Each number is 50 + 15 x the weight over its row's rms, rounded and kept within 0 to 99. Layers, rows and columns count from 0. The size before them is the row's rms in percent of the matrix's.

# up: layer 8 MLP up, 768x192, rms 0.13, rows 334-351, columns 0-191
# down: layer 8 MLP down (transposed), 768x192, rms 0.124, rows 334-351, columns 0-191
up334 100:51 69 85 47 88 56 30 57 70 54 45 36 20 48 48 59 66 54 54 29 26 68 40 65 61 24 56 54 61 50 64 54 51 74 62 21 52 38 37 53 54 44 58 36 33 47 84 50 41 27 45 52 53 57 72 48 79 32 48 56 45 50 75 58 39 67 36 40 62 29 25 54 16 39 53 58 17 37 67 61 37 57 61 38 56 51 68 37 45 35 53 49 53 41 39 28 48 48 58 59 62 31 50 43 33 49 42 39 63 35 51 28 67 52 40 65 62 33 56 33 66 66 58 12 18 44 58 38 51 43 73 36 69 49 62 10 44 41 43 71 51 51 42 18 68 52 29 33 89 34 33 46 64 41 33 39 51 68 60 68 33 41 60 41 51 57 37 35 54 44 64 41 42 54 59 37 43 53 48 47 76 57 54 33 35 41 10 28 59 43 50 51
down334 093:65 45 39 45 51 58 45 61 69 63 40 42 63 43 50 54 71 66 68 25 57 62 29 33 48 49 57 37 47 66 48 54 52 61 52 58 61 38 83 53 27 56 43 64 87 37 39 15 25 43 28 53 46 50 57 39 23 44 61 62 84 17 56 22 42 62 39 29 42 38 40 55 32 45 38 53 59 53 66 53 42 31 52 52 58 60 54 64 73 35 52 39 62 47 55 60 26 81 66 57 53 39 32 73 41 58 75 72 49 53 51 23 24 37 24 50 29 71 46 64 47 37 46 30 33 51 38 53 49 67 78 29 26 65 67 61 62 56 60 49 31 25 51 66 64 50 42 27 45 29 69 58 42 44 34 69 44 57 61 44 24 37 50 52 50 59 31 63 44 49 55 45 59 22 58 53 42 79 43 21 55 75 38 79 19 65 71 45 64 48 66 22
up335 089:59 58 35 42 51 52 65 54 39 52 72 27 42 38 60 57 49 62 56 60 54 52 54 37 84 44 70 41 54 38 55 49 39 87 36 53 50 50 90 51 44 48 60 40 23 20 43 51 38 33 52 45 64 53 75 37 61 53 40 50 54 60 56 71 38 62 79 38 48 68 59 66 32 37 71 56 39 33 53 53 46 50 63 49 54 55 57 51 52 79 64 64 44 45 37 53 33 44 50 64 34 23 34 50 66 32 40 28 59 48 31 43 38 66 75 60 29 20 70 32 57 53 63 49 43 28 61 42 56 42 43 38 55 37 56 41 72 47 81 44 29 40 39 99 59 36 45 35 38 63 49 65 11 63 74 85 46 67 64 60 55 35 42 67 65 38 41 77 28 40 28 59 65 34 56 68 71 55 21 31 64 75 42 71 41 76 62 38 41 60 36 53
down335 088:54 46 46 48 58 57 53 45 42 37 58 46 52 51 38 44 65 35 34 42 61 65 59 58 52 68 88 47 52 54 27 51 52 24 57 57 42 47 64 40 37 38 55 66 31 64 46 59 72 30 52 60 52 71 45 50 55 26 41 46 55 44 67 54 77 58 45 42 65 49 15 69 34 39 48 47 61 76 03 44 25 39 39 68 69 61 36 65 33 63 67 45 45 55 60 42 70 62 47 36 35 30 29 47 43 53 70 68 00 87 50 43 39 48 52 57 58 47 33 29 56 40 39 64 60 49 66 49 37 36 51 29 36 56 53 46 35 55 64 39 51 45 53 35 50 50 44 66 28 63 65 26 30 57 43 49 41 47 52 28 56 41 41 45 36 40 42 76 43 39 52 42 59 51 35 39 39 45 47 39 64 41 54 59 42 72 33 51 47 52 61 30
up336 110:16 71 63 60 56 42 46 64 58 30 64 48 28 48 46 28 36 36 60 40 41 60 55 53 54 27 29 25 60 60 38 75 58 71 53 43 75 40 67 52 58 57 56 45 29 48 52 42 17 47 62 34 37 22 78 64 64 49 37 49 33 57 62 37 38 45 62 80 56 36 40 49 52 31 39 63 53 69 31 40 50 44 46 52 45 40 46 41 52 29 26 49 49 41 68 14 39 40 45 42 46 32 45 53 45 61 77 63 32 47 42 50 42 52 45 72 37 16 50 47 76 58 54 72 52 22 31 38 34 53 34 63 41 44 53 76 50 17 36 83 50 16 27 61 58 54 61 56 28 50 43 40 83 54 51 76 42 30 54 64 33 75 47 45 62 37 65 61 48 53 37 39 65 59 61 71 26 72 48 23 44 37 43 60 50 67 59 72 67 15 61 69
down336 106:60 35 36 55 39 53 60 48 47 62 36 53 36 46 29 46 62 56 29 22 68 36 35 58 61 45 60 64 68 45 47 45 64 38 53 37 64 38 12 57 58 58 53 33 77 70 73 38 73 62 52 47 68 28 49 71 78 36 72 39 42 36 56 67 27 53 28 51 54 45 38 38 29 67 37 47 37 50 48 60 50 58 46 52 46 41 64 88 13 48 21 48 46 51 64 26 53 64 32 39 50 78 66 68 56 55 36 45 84 47 45 58 58 60 27 65 50 70 43 31 31 71 57 30 42 20 46 66 26 29 68 12 74 59 83 42 57 67 30 47 48 59 38 46 47 46 34 40 74 48 51 51 65 69 51 28 44 53 27 48 54 57 51 50 62 57 36 29 64 55 57 58 74 66 58 40 25 61 27 46 28 37 54 54 61 16 41 42 50 63 34 66
up337 109:90 31 53 57 39 44 56 64 52 46 28 79 58 47 48 28 65 29 46 25 56 71 40 33 71 38 71 47 47 73 32 47 50 35 38 48 53 41 70 53 80 59 27 66 60 71 71 59 16 50 63 49 31 40 46 60 59 64 29 71 34 35 42 56 47 37 31 82 27 61 50 53 10 35 15 50 51 47 45 60 46 12 42 58 50 64 44 53 62 56 52 68 76 73 45 42 55 44 20 43 45 52 44 56 87 72 54 71 52 44 55 54 67 35 57 36 31 51 36 43 61 64 28 41 37 29 69 75 46 34 60 41 75 35 48 56 60 33 42 60 72 74 44 51 26 61 77 59 37 40 59 36 70 58 34 60 42 43 40 63 34 52 58 49 51 54 40 32 31 53 52 60 48 70 76 47 48 60 47 42 48 45 47 63 62 39 69 59 60 78 28 60
down337 104:45 22 38 50 54 60 58 33 45 21 50 58 26 58 42 74 55 64 63 69 25 38 62 33 82 58 23 25 48 33 40 67 49 52 67 33 49 61 62 45 49 40 24 24 65 48 43 39 44 37 56 80 25 70 67 37 43 69 49 44 86 51 59 32 42 79 66 61 53 43 52 50 84 38 75 50 41 48 69 59 31 48 10 61 74 44 46 50 34 38 70 64 50 38 62 68 43 70 59 37 53 43 40 58 75 15 55 60 51 51 27 42 26 75 53 43 61 39 78 60 72 59 56 39 68 47 60 44 78 41 22 56 46 71 58 55 31 48 47 56 40 45 64 36 53 59 44 49 54 66 73 34 51 58 81 30 51 42 53 35 72 48 60 18 46 40 75 76 52 65 56 53 44 37 33 51 44 39 32 50 39 54 60 51 65 67 36 42 43 55 34 45
up338 094:37 32 41 61 65 50 73 59 65 50 65 60 43 58 47 50 34 37 34 31 37 59 30 53 52 01 99 54 71 44 54 53 56 46 56 65 54 74 52 53 58 50 74 61 59 67 38 20 53 68 60 58 45 47 67 47 76 60 54 71 40 34 59 69 57 52 73 44 26 73 63 50 35 46 51 59 36 49 43 54 54 59 34 51 58 81 60 63 33 33 52 41 47 56 26 62 73 46 52 74 30 40 61 22 73 56 36 36 36 71 41 70 56 37 45 33 30 58 44 69 73 61 45 37 51 78 61 60 78 21 60 51 58 48 44 33 54 20 60 62 32 26 43 54 48 64 44 70 09 66 52 64 55 49 68 47 54 42 41 80 36 36 76 50 53 28 63 64 54 56 47 44 38 51 38 21 69 53 48 71 25 72 54 52 47 62 64 55 57 36 57 37
down338 100:53 47 72 48 75 39 32 78 74 32 22 23 51 45 46 66 56 16 51 53 65 39 63 40 44 55 44 45 38 34 74 78 48 31 43 34 82 67 39 32 30 29 45 16 47 48 59 46 24 60 59 54 44 32 55 41 47 48 84 28 78 67 49 57 56 65 46 60 52 39 59 32 26 45 44 30 46 60 54 62 39 44 58 49 34 46 66 60 46 49 45 33 47 52 61 58 04 70 34 50 31 55 30 33 43 49 46 22 81 29 25 77 49 69 66 40 53 45 52 52 56 69 43 22 60 60 29 72 26 51 56 44 39 40 39 47 41 53 52 62 35 48 25 64 26 23 39 47 35 66 63 42 46 59 47 56 57 52 67 34 64 72 66 74 31 59 46 40 66 66 48 88 47 75 58 48 35 43 42 63 62 52 47 41 48 57 70 32 45 50 54 64
up339 100:78 39 69 13 55 50 50 67 39 61 47 36 39 65 46 48 76 63 48 12 48 88 38 43 45 47 66 71 53 61 48 50 53 69 59 69 52 82 51 41 43 57 67 51 55 55 28 32 34 63 52 56 59 37 44 51 51 29 40 54 39 45 50 42 28 70 57 57 58 53 58 45 39 67 39 40 26 45 68 56 57 62 60 22 53 55 62 41 57 60 29 60 55 64 59 56 55 33 24 52 41 54 38 56 40 56 55 60 57 50 31 50 60 50 71 69 49 19 57 31 29 44 36 60 31 28 68 22 31 24 52 65 57 48 76 62 53 29 38 84 57 57 78 55 36 66 28 38 31 68 38 62 63 55 76 37 22 78 40 67 46 55 42 49 39 37 28 56 56 51 24 20 32 50 39 27 60 28 27 45 68 46 50 73 52 58 18 61 49 56 49 13
down339 098:41 73 46 50 52 59 23 76 55 43 38 45 30 41 58 72 28 84 53 41 50 39 51 35 68 36 49 51 64 36 63 82 41 73 44 45 30 30 30 66 35 41 12 27 53 38 29 38 71 44 58 83 45 90 32 17 55 41 29 53 64 54 73 69 47 37 32 31 50 32 56 62 41 31 31 55 70 57 70 57 50 47 47 63 51 44 38 46 28 57 54 42 36 48 47 36 35 49 32 53 56 22 73 43 51 44 54 36 23 38 61 46 42 56 56 41 66 48 58 42 62 38 76 45 51 39 53 44 53 60 53 63 32 77 72 32 35 43 19 58 37 62 32 48 45 60 29 46 68 49 45 43 67 38 34 30 58 53 54 26 52 50 56 48 68 76 45 75 60 48 54 65 45 63 32 34 66 74 68 31 53 57 62 83 39 74 33 78 53 54 36 33
up340 110:45 60 41 28 64 62 56 29 57 41 86 39 36 34 59 42 41 29 41 35 30 71 43 41 59 55 62 68 45 44 63 55 31 84 56 39 54 36 48 37 45 45 57 64 61 44 58 66 77 40 48 36 56 47 54 40 55 49 61 39 37 43 52 47 43 55 51 27 47 47 46 61 36 35 57 59 56 45 66 76 65 44 54 51 44 55 59 43 42 53 24 89 40 40 71 43 83 53 21 57 35 76 69 35 78 57 41 46 47 66 66 49 56 57 33 66 62 59 27 59 45 36 22 03 41 47 43 62 39 63 11 68 66 56 57 53 37 49 58 28 51 57 46 54 66 20 58 44 83 45 50 42 61 34 50 78 91 52 22 60 50 46 73 56 40 46 39 41 19 50 58 35 17 39 49 29 55 62 55 46 40 27 35 32 73 74 43 39 35 37 43 68
down340 110:52 30 40 22 35 39 46 24 70 50 49 53 27 57 46 55 46 63 33 55 48 47 70 34 39 52 80 43 40 55 24 62 49 56 72 70 46 43 50 46 35 82 87 67 36 65 53 69 44 49 35 52 29 43 36 70 66 51 42 29 76 67 51 51 63 74 54 55 60 22 50 47 35 61 56 71 41 59 62 34 29 39 65 30 50 43 55 53 57 52 25 32 45 24 59 61 35 37 51 45 62 77 48 43 27 45 66 14 60 55 78 65 68 67 42 57 72 54 52 54 55 12 52 52 45 47 36 72 59 61 68 60 44 23 55 47 62 47 63 21 43 53 61 71 48 57 60 52 62 47 45 40 22 93 30 63 38 31 53 83 56 36 74 67 48 43 50 38 36 55 69 58 63 47 44 58 35 52 74 45 31 53 48 42 33 37 52 58 36 44 51 95
up341 107:46 17 48 96 56 45 31 65 55 46 38 62 37 53 36 46 58 32 48 69 79 34 72 65 57 75 58 65 55 64 49 28 34 58 47 50 66 66 70 49 69 59 10 71 64 47 41 75 40 34 68 54 46 38 55 53 31 20 65 40 34 43 51 48 59 81 49 63 39 42 43 66 51 66 33 56 30 65 22 68 22 77 71 47 70 41 62 50 70 37 35 49 46 57 51 56 58 50 44 56 54 31 40 43 58 38 55 62 49 57 56 59 55 45 48 42 66 76 38 62 35 68 56 79 47 27 27 44 70 58 30 67 33 36 19 42 45 42 44 81 49 37 83 42 53 65 40 61 27 47 39 58 51 35 29 51 52 53 34 72 72 40 49 39 53 94 38 51 64 72 34 65 48 64 41 40 50 73 55 41 62 54 45 50 83 61 49 53 33 55 31 52
down341 102:42 68 61 24 25 44 62 38 43 42 40 50 70 66 18 52 63 51 36 35 26 53 43 42 63 46 64 80 59 29 38 43 76 44 21 37 67 37 48 40 57 44 60 51 65 37 50 62 24 49 56 49 44 71 80 63 50 54 38 31 78 51 56 48 65 67 68 29 84 31 72 68 27 29 44 59 70 58 71 38 53 41 45 32 50 36 32 69 59 70 34 55 54 69 60 42 74 43 59 61 61 63 42 72 57 47 29 39 56 32 45 45 28 54 75 44 31 57 79 41 26 42 73 46 35 47 46 61 45 58 71 27 33 51 29 46 43 69 77 14 51 71 30 51 41 50 42 81 52 54 57 29 39 32 62 60 38 58 44 59 29 63 42 25 42 57 43 50 56 60 51 50 43 66 46 55 39 12 74 72 43 54 35 60 58 57 43 39 70 46 23 38
up342 104:20 77 37 60 67 74 40 52 34 83 62 34 35 48 49 53 49 42 47 53 58 37 55 25 52 47 39 64 57 48 38 67 44 72 36 71 49 68 49 61 48 58 55 27 45 46 47 54 31 53 18 60 45 39 32 52 61 65 29 31 30 72 43 44 50 70 46 46 54 45 66 33 40 49 52 34 68 69 70 59 71 68 35 50 54 43 60 42 52 61 18 72 16 72 54 76 61 56 49 65 52 69 22 70 50 50 53 66 40 73 47 68 53 33 29 51 27 48 43 59 36 58 47 43 29 30 73 32 81 56 54 38 58 54 70 71 32 58 67 22 42 13 25 66 56 66 44 37 53 29 57 53 55 51 38 60 64 47 66 50 64 21 61 36 44 59 31 36 76 44 50 72 77 57 67 69 33 43 55 33 45 37 43 27 36 40 67 62 72 33 38 28
down342 107:49 69 70 69 38 38 47 44 68 52 15 51 52 56 44 39 64 43 81 43 58 46 60 44 21 55 49 34 70 50 59 48 68 52 36 61 38 21 37 59 42 45 63 27 38 41 32 29 52 53 61 66 60 63 52 37 44 37 70 78 65 56 68 64 92 54 52 40 63 51 40 32 32 39 44 44 52 57 46 38 65 36 59 40 33 48 46 64 66 81 73 26 39 41 40 32 50 37 46 69 37 38 31 68 35 43 66 53 47 49 42 16 44 69 68 41 66 79 45 41 54 20 79 58 50 22 54 61 34 28 75 55 28 50 62 70 63 60 66 64 81 54 57 54 36 52 43 71 45 50 61 50 41 50 31 35 48 37 51 59 28 60 38 21 54 37 29 54 68 51 43 30 34 41 57 37 66 29 90 34 49 52 40 56 49 45 60 65 20 31 73 25
up343 097:65 67 35 68 17 57 65 41 56 47 34 58 02 49 70 47 36 32 33 62 36 11 56 28 49 64 54 54 46 58 59 30 47 28 25 62 59 79 67 46 49 32 44 56 36 39 46 38 69 58 47 50 39 53 41 44 55 45 52 27 15 84 77 61 48 44 27 59 63 50 39 43 39 47 42 34 49 35 53 72 52 69 42 66 58 62 44 58 60 31 40 63 57 45 24 45 16 54 39 43 38 74 29 50 52 53 49 47 65 55 57 77 47 22 48 50 47 29 48 43 45 42 51 63 67 67 52 48 65 58 52 71 40 51 46 46 38 52 79 84 42 45 57 60 57 67 24 34 56 12 46 41 53 57 42 48 39 59 39 70 52 27 56 34 08 40 55 48 91 54 35 63 53 53 77 54 53 31 73 61 57 51 48 28 36 52 66 74 39 51 54 38
down343 117:50 47 33 80 36 60 57 50 59 58 52 57 44 35 50 32 52 17 69 51 51 13 50 50 52 41 39 45 52 47 23 58 28 46 53 63 50 29 39 82 30 25 42 68 58 35 46 19 74 42 51 59 43 55 47 55 55 48 70 60 64 41 40 52 76 41 56 66 51 81 47 46 16 59 35 40 35 37 57 37 39 31 52 44 44 51 25 94 50 72 58 37 55 56 45 47 60 43 40 40 33 60 54 26 45 67 54 51 43 20 49 54 51 51 31 69 76 15 39 55 58 35 56 54 55 30 17 54 73 23 47 52 52 19 53 42 53 45 49 52 22 52 59 59 28 79 39 41 50 51 55 44 59 80 37 31 47 72 31 62 53 65 40 41 24 29 44 38 24 47 46 54 38 76 60 62 77 41 59 51 77 24 48 56 38 44 40 29 47 30 68 65
up344 095:54 30 49 33 65 41 46 44 56 27 56 35 42 50 41 63 62 47 54 49 47 28 56 30 49 56 67 53 42 74 73 69 24 47 50 58 71 49 53 53 82 66 39 49 32 78 78 87 66 57 56 61 41 12 71 64 64 64 27 44 43 40 69 33 48 26 73 25 85 42 66 69 52 72 50 49 56 46 51 69 42 42 62 33 52 54 25 38 63 58 66 30 52 62 73 33 37 75 35 31 36 69 36 64 31 47 70 41 60 49 49 68 48 81 63 64 65 53 51 37 60 46 39 76 58 46 74 41 04 52 41 47 51 53 67 30 64 24 69 43 49 35 48 41 59 49 33 51 67 55 46 55 62 41 51 26 57 58 52 52 26 41 43 47 22 51 48 39 28 57 31 63 78 69 52 55 65 51 61 59 36 34 37 47 75 54 44 33 27 40 51 35
down344 094:71 66 55 42 49 65 14 37 21 20 45 38 30 47 47 58 63 45 57 30 48 36 58 48 78 61 87 47 54 55 47 58 58 55 48 64 23 37 53 41 42 38 46 68 19 54 52 60 57 31 64 39 42 43 57 50 52 46 29 45 44 67 74 62 78 67 29 45 67 63 38 53 66 66 40 48 40 44 32 66 49 32 30 58 43 75 53 33 49 49 64 38 37 30 52 33 42 76 46 51 69 05 50 50 42 52 48 32 04 52 48 53 52 28 60 73 59 34 42 25 42 48 77 77 61 50 72 36 50 32 79 34 40 36 79 60 61 39 55 36 55 43 31 35 66 23 62 53 36 34 52 26 44 53 56 66 21 58 50 36 55 51 37 68 37 64 50 59 40 55 56 61 41 81 48 46 46 45 32 58 47 33 54 74 49 78 34 47 70 37 41 26
up345 101:54 50 48 39 45 76 48 50 60 35 50 41 38 38 36 40 64 45 36 78 28 44 17 85 63 42 47 36 28 48 30 35 16 85 54 42 50 57 61 55 59 78 58 64 35 68 52 28 36 46 63 53 61 47 79 76 44 62 43 51 52 36 52 38 36 45 62 62 59 46 60 59 64 25 11 69 55 41 74 42 48 57 36 49 41 06 42 39 21 59 41 50 45 52 64 79 56 42 55 58 36 53 76 35 43 37 45 47 75 49 60 38 47 36 35 50 52 48 44 52 61 38 66 44 58 57 67 65 28 33 65 51 40 22 04 71 65 32 32 27 43 42 75 53 39 49 30 49 45 50 53 28 42 65 55 65 36 22 52 55 59 58 69 20 48 33 54 58 41 56 44 49 53 53 72 56 44 62 49 47 36 61 14 65 72 73 48 30 60 58 65 47
down345 096:43 67 28 54 38 54 54 43 33 72 21 56 53 47 78 59 37 57 50 39 36 18 26 55 56 48 60 58 61 37 34 59 29 70 60 51 39 59 45 42 48 71 47 33 43 37 22 39 46 42 41 71 88 43 49 67 59 29 17 64 40 60 68 47 46 65 39 71 62 62 46 44 51 24 61 39 43 88 44 38 41 33 39 44 73 16 54 47 51 57 58 49 29 23 44 41 59 68 81 77 44 50 58 30 53 82 55 30 25 76 69 59 63 33 47 42 40 72 37 51 81 64 79 77 53 64 60 44 55 61 58 57 52 57 36 53 40 65 44 48 59 48 64 59 53 51 78 66 65 62 35 70 23 33 54 67 53 42 37 54 35 61 65 61 61 65 40 63 27 58 81 49 57 55 67 36 33 61 76 29 44 39 54 46 52 74 49 35 47 58 33 40
up346 109:40 25 70 43 50 34 31 55 47 56 57 44 40 60 30 89 37 69 59 50 53 75 59 83 55 45 66 64 20 45 31 92 43 97 54 50 76 69 31 49 53 55 74 38 55 54 45 52 15 46 56 52 35 41 66 46 54 43 39 50 28 51 50 44 42 69 46 45 43 33 56 49 46 65 76 41 42 53 41 42 49 46 42 39 62 37 65 64 32 38 44 72 74 18 31 48 43 65 76 57 43 63 57 49 67 38 40 49 51 45 29 53 43 46 67 41 21 77 32 25 52 66 47 48 81 21 51 76 60 46 45 60 25 69 55 57 54 72 66 72 28 54 50 37 65 52 42 43 33 65 22 37 84 50 59 68 52 34 60 54 37 48 62 34 47 35 37 22 55 63 72 51 53 56 26 51 46 79 43 30 50 59 57 55 51 36 60 39 49 57 38 39
down346 105:51 51 28 50 50 45 48 31 44 79 34 47 46 54 39 50 73 50 46 64 41 43 44 50 37 39 54 54 64 56 27 29 33 74 62 54 39 29 24 50 44 13 43 33 41 38 40 68 58 59 32 46 21 39 33 50 46 31 37 36 50 60 21 24 39 46 40 96 40 56 45 81 43 47 44 47 71 48 29 60 63 73 68 29 38 43 26 35 44 57 50 63 55 36 34 50 56 85 28 73 24 71 30 30 50 44 64 55 48 60 23 60 57 59 72 35 41 57 54 70 51 29 62 30 36 61 67 61 38 49 54 40 74 20 64 26 68 32 59 50 48 40 39 47 44 51 43 52 51 62 68 56 42 27 30 65 63 41 41 70 42 56 59 60 40 52 50 50 53 16 71 57 35 62 74 32 70 38 56 66 39 76 58 75 30 42 30 44 63 76 51 32
up347 104:29 11 61 97 64 48 66 16 59 52 74 34 51 91 43 45 30 55 55 61 39 46 58 44 69 64 63 66 36 72 56 50 49 34 37 58 58 68 43 45 76 35 58 69 35 57 58 58 53 35 43 52 53 62 56 56 68 59 52 59 50 47 71 60 46 55 85 23 65 51 73 59 55 48 45 72 38 38 52 55 61 58 32 40 44 54 48 56 62 54 58 49 11 46 67 59 52 50 45 54 80 69 21 60 45 67 67 48 71 47 43 61 48 68 48 40 41 59 42 29 48 52 65 38 71 71 46 28 62 50 39 53 22 47 62 72 42 50 34 63 50 16 59 40 75 58 38 47 55 75 54 55 59 35 30 41 74 44 45 28 45 43 42 40 28 49 78 09 46 55 28 86 59 58 54 49 35 42 76 48 64 72 40 59 74 58 43 33 43 48 57 49
down347 113:53 65 67 52 44 32 47 77 61 24 48 47 66 72 46 48 73 42 49 44 39 51 55 25 57 68 29 52 55 53 48 55 40 54 56 54 30 75 75 66 37 35 36 29 61 56 63 38 49 46 65 58 41 46 53 50 20 66 70 56 58 46 54 34 56 74 43 42 61 32 35 69 52 49 51 42 38 66 63 54 73 64 84 47 39 20 52 62 58 41 49 75 47 51 67 37 77 87 75 55 69 50 48 58 49 71 63 66 85 58 59 48 53 09 33 45 36 43 55 21 53 37 57 52 53 38 62 58 41 58 52 42 74 14 52 25 60 26 55 55 36 57 61 65 41 28 28 72 39 46 50 45 64 35 67 52 44 46 43 40 34 39 54 53 55 75 26 62 42 50 68 41 40 31 78 60 44 70 57 74 13 70 58 50 61 58 48 69 47 21 29 18
up348 083:39 56 38 75 41 38 51 47 47 24 69 46 38 60 62 30 57 54 28 84 30 51 48 90 37 61 52 75 60 26 26 41 47 38 43 74 48 53 45 82 43 55 55 61 35 58 22 62 51 43 75 70 44 30 67 37 66 41 53 62 49 47 45 48 32 50 56 53 53 79 52 70 81 36 48 44 60 59 74 40 50 40 54 58 50 66 64 22 54 41 51 35 54 60 45 75 58 80 55 37 51 52 25 10 46 32 38 53 46 69 48 23 87 29 51 45 21 42 59 27 38 63 82 71 36 52 51 61 53 48 59 54 63 51 47 37 30 37 56 57 54 41 68 49 31 46 29 28 62 51 55 28 29 64 75 46 62 69 60 45 51 62 69 60 56 49 36 51 60 14 42 43 47 24 54 72 44 38 48 47 35 37 20 38 54 59 23 55 46 69 58 62
down348 088:52 71 46 54 52 58 36 46 18 29 32 21 56 59 67 31 67 62 57 39 70 82 28 40 41 55 67 60 42 34 62 71 68 51 39 40 43 52 32 49 57 39 70 84 59 52 46 32 62 65 55 38 61 51 24 65 32 56 61 36 51 64 62 38 84 73 29 46 46 49 40 66 28 32 72 04 39 60 67 55 58 34 62 58 53 38 18 56 43 61 50 52 41 74 25 39 55 49 33 23 72 61 47 60 80 32 68 66 42 44 40 70 53 71 43 46 51 67 51 55 60 63 34 60 27 59 50 51 65 38 54 54 32 59 36 61 37 45 62 70 45 39 48 51 59 57 59 72 46 47 56 70 34 43 33 58 36 52 58 39 20 56 44 56 27 47 72 67 44 45 52 44 37 59 46 53 77 69 60 62 68 29 44 32 31 30 58 29 22 33 42 12
up349 112:54 40 41 67 53 35 94 37 34 57 56 55 41 34 34 76 48 49 45 65 59 91 60 59 26 66 39 23 51 63 62 46 53 64 66 35 69 72 49 48 60 33 49 30 42 39 44 43 23 37 38 33 89 52 56 64 54 49 55 77 73 23 44 52 52 37 76 41 67 37 73 43 47 68 55 55 46 66 41 80 35 43 36 65 72 47 47 37 33 61 75 61 59 38 45 71 66 39 39 53 40 41 34 55 40 48 39 43 53 62 45 24 58 37 84 52 48 67 58 29 39 49 15 78 24 33 19 39 41 52 69 45 37 58 37 66 43 39 54 60 31 70 17 32 43 41 36 53 54 45 64 65 48 69 52 45 37 39 47 51 71 48 61 39 47 28 57 38 41 59 31 60 38 47 62 50 29 32 40 78 34 62 58 45 65 31 47 71 73 69 59 57
down349 114:36 67 76 49 42 80 45 37 30 50 42 65 30 31 63 36 64 33 14 56 54 51 63 27 61 47 69 62 36 27 73 41 76 84 36 38 21 55 55 48 28 43 69 43 63 60 12 62 55 56 34 54 32 68 35 57 06 49 51 49 82 34 77 59 55 66 29 58 42 46 33 68 40 60 64 63 66 55 41 59 67 33 45 41 43 42 48 47 41 38 59 61 41 76 39 66 71 26 67 51 37 42 34 52 54 64 58 60 00 51 58 41 30 36 45 34 63 58 60 41 54 42 56 54 43 58 46 46 53 75 53 42 31 67 29 61 54 37 39 33 36 37 41 52 73 44 66 60 78 33 25 52 50 43 50 65 38 30 59 57 35 37 33 47 58 41 50 82 51 47 54 48 47 37 54 56 54 46 43 58 54 17 56 51 49 43 27 55 29 57 75 44
up350 094:48 66 55 36 56 34 65 53 34 47 62 80 63 46 68 39 44 64 24 51 31 76 64 34 60 34 61 48 80 46 65 32 32 45 48 43 55 47 55 80 44 59 52 51 47 45 69 60 37 49 57 50 56 44 57 45 76 40 34 26 36 11 71 07 44 33 42 63 25 32 57 67 65 58 17 42 43 63 36 59 55 55 39 22 39 55 48 51 65 64 40 45 70 36 72 37 54 47 96 55 37 57 67 76 56 78 42 77 35 60 61 61 68 52 61 48 34 43 43 67 49 42 55 46 31 34 36 37 54 44 31 43 49 42 49 49 27 37 18 50 53 48 53 36 41 57 47 95 61 29 28 63 38 18 51 46 62 72 23 56 38 38 57 36 54 56 45 65 49 71 55 41 49 46 38 47 60 35 78 28 36 48 37 71 38 30 72 52 49 65 51 56
down350 099:52 58 67 62 64 41 38 41 43 56 73 52 39 30 50 54 60 43 37 61 43 30 43 55 46 61 52 55 33 60 50 53 76 39 51 50 59 45 43 49 29 37 07 40 81 32 57 62 37 53 38 18 47 37 45 36 33 36 51 41 41 53 43 17 46 56 61 57 34 51 52 43 69 70 32 60 44 54 42 34 34 46 74 36 30 66 70 75 46 63 49 14 44 70 52 41 42 58 64 13 35 28 53 45 36 71 42 39 52 61 41 44 56 40 41 55 56 48 51 47 70 74 46 71 60 64 46 58 27 51 83 28 66 51 47 51 40 34 54 48 21 72 40 51 81 48 44 90 34 68 57 58 46 23 41 67 45 64 79 34 78 26 71 54 27 60 49 31 69 43 60 34 41 74 79 66 35 27 60 55 75 30 62 44 57 69 60 50 37 56 68 34
up351 093:38 55 55 35 58 56 38 46 36 35 38 82 50 51 66 45 66 50 45 45 68 39 34 73 33 39 33 56 46 72 56 56 47 50 38 44 65 33 52 51 24 65 43 51 42 40 49 59 55 48 56 89 39 37 81 33 51 54 36 48 58 31 61 52 76 42 50 71 58 32 75 51 23 59 71 55 62 61 57 47 43 51 57 39 37 65 76 53 26 45 47 49 57 36 29 77 18 42 52 37 80 65 53 49 25 56 41 46 61 16 57 60 48 72 36 43 54 63 49 46 67 67 75 72 88 46 39 35 55 61 34 50 50 46 72 67 58 52 47 80 68 17 56 54 72 57 37 44 65 75 16 38 59 65 19 66 38 60 78 43 59 38 42 50 45 55 22 56 58 20 60 51 51 34 59 70 60 56 23 37 18 57 56 43 26 66 46 52 62 73 54 44
down351 098:59 53 48 63 74 74 63 53 41 46 56 32 42 62 52 48 50 48 56 50 46 47 41 19 47 59 44 54 25 51 57 36 51 42 50 25 70 39 26 61 35 44 75 63 67 45 94 41 48 33 67 38 20 52 45 63 51 46 61 36 23 60 47 50 40 25 42 62 31 63 29 55 68 46 46 40 20 24 46 60 39 44 35 52 42 49 28 28 46 55 46 41 50 64 76 28 31 92 40 63 26 48 69 42 50 49 74 40 29 74 28 36 52 27 51 63 79 42 46 45 49 52 56 45 37 54 61 77 40 70 66 63 54 60 22 39 23 67 63 41 37 37 96 52 61 48 48 70 52 47 72 45 44 46 63 58 64 46 64 50 52 49 40 51 84 24 62 58 49 84 52 72 75 39 33 36 52 65 75 43 66 60 51 39 38 60 49 53 68 31 38 42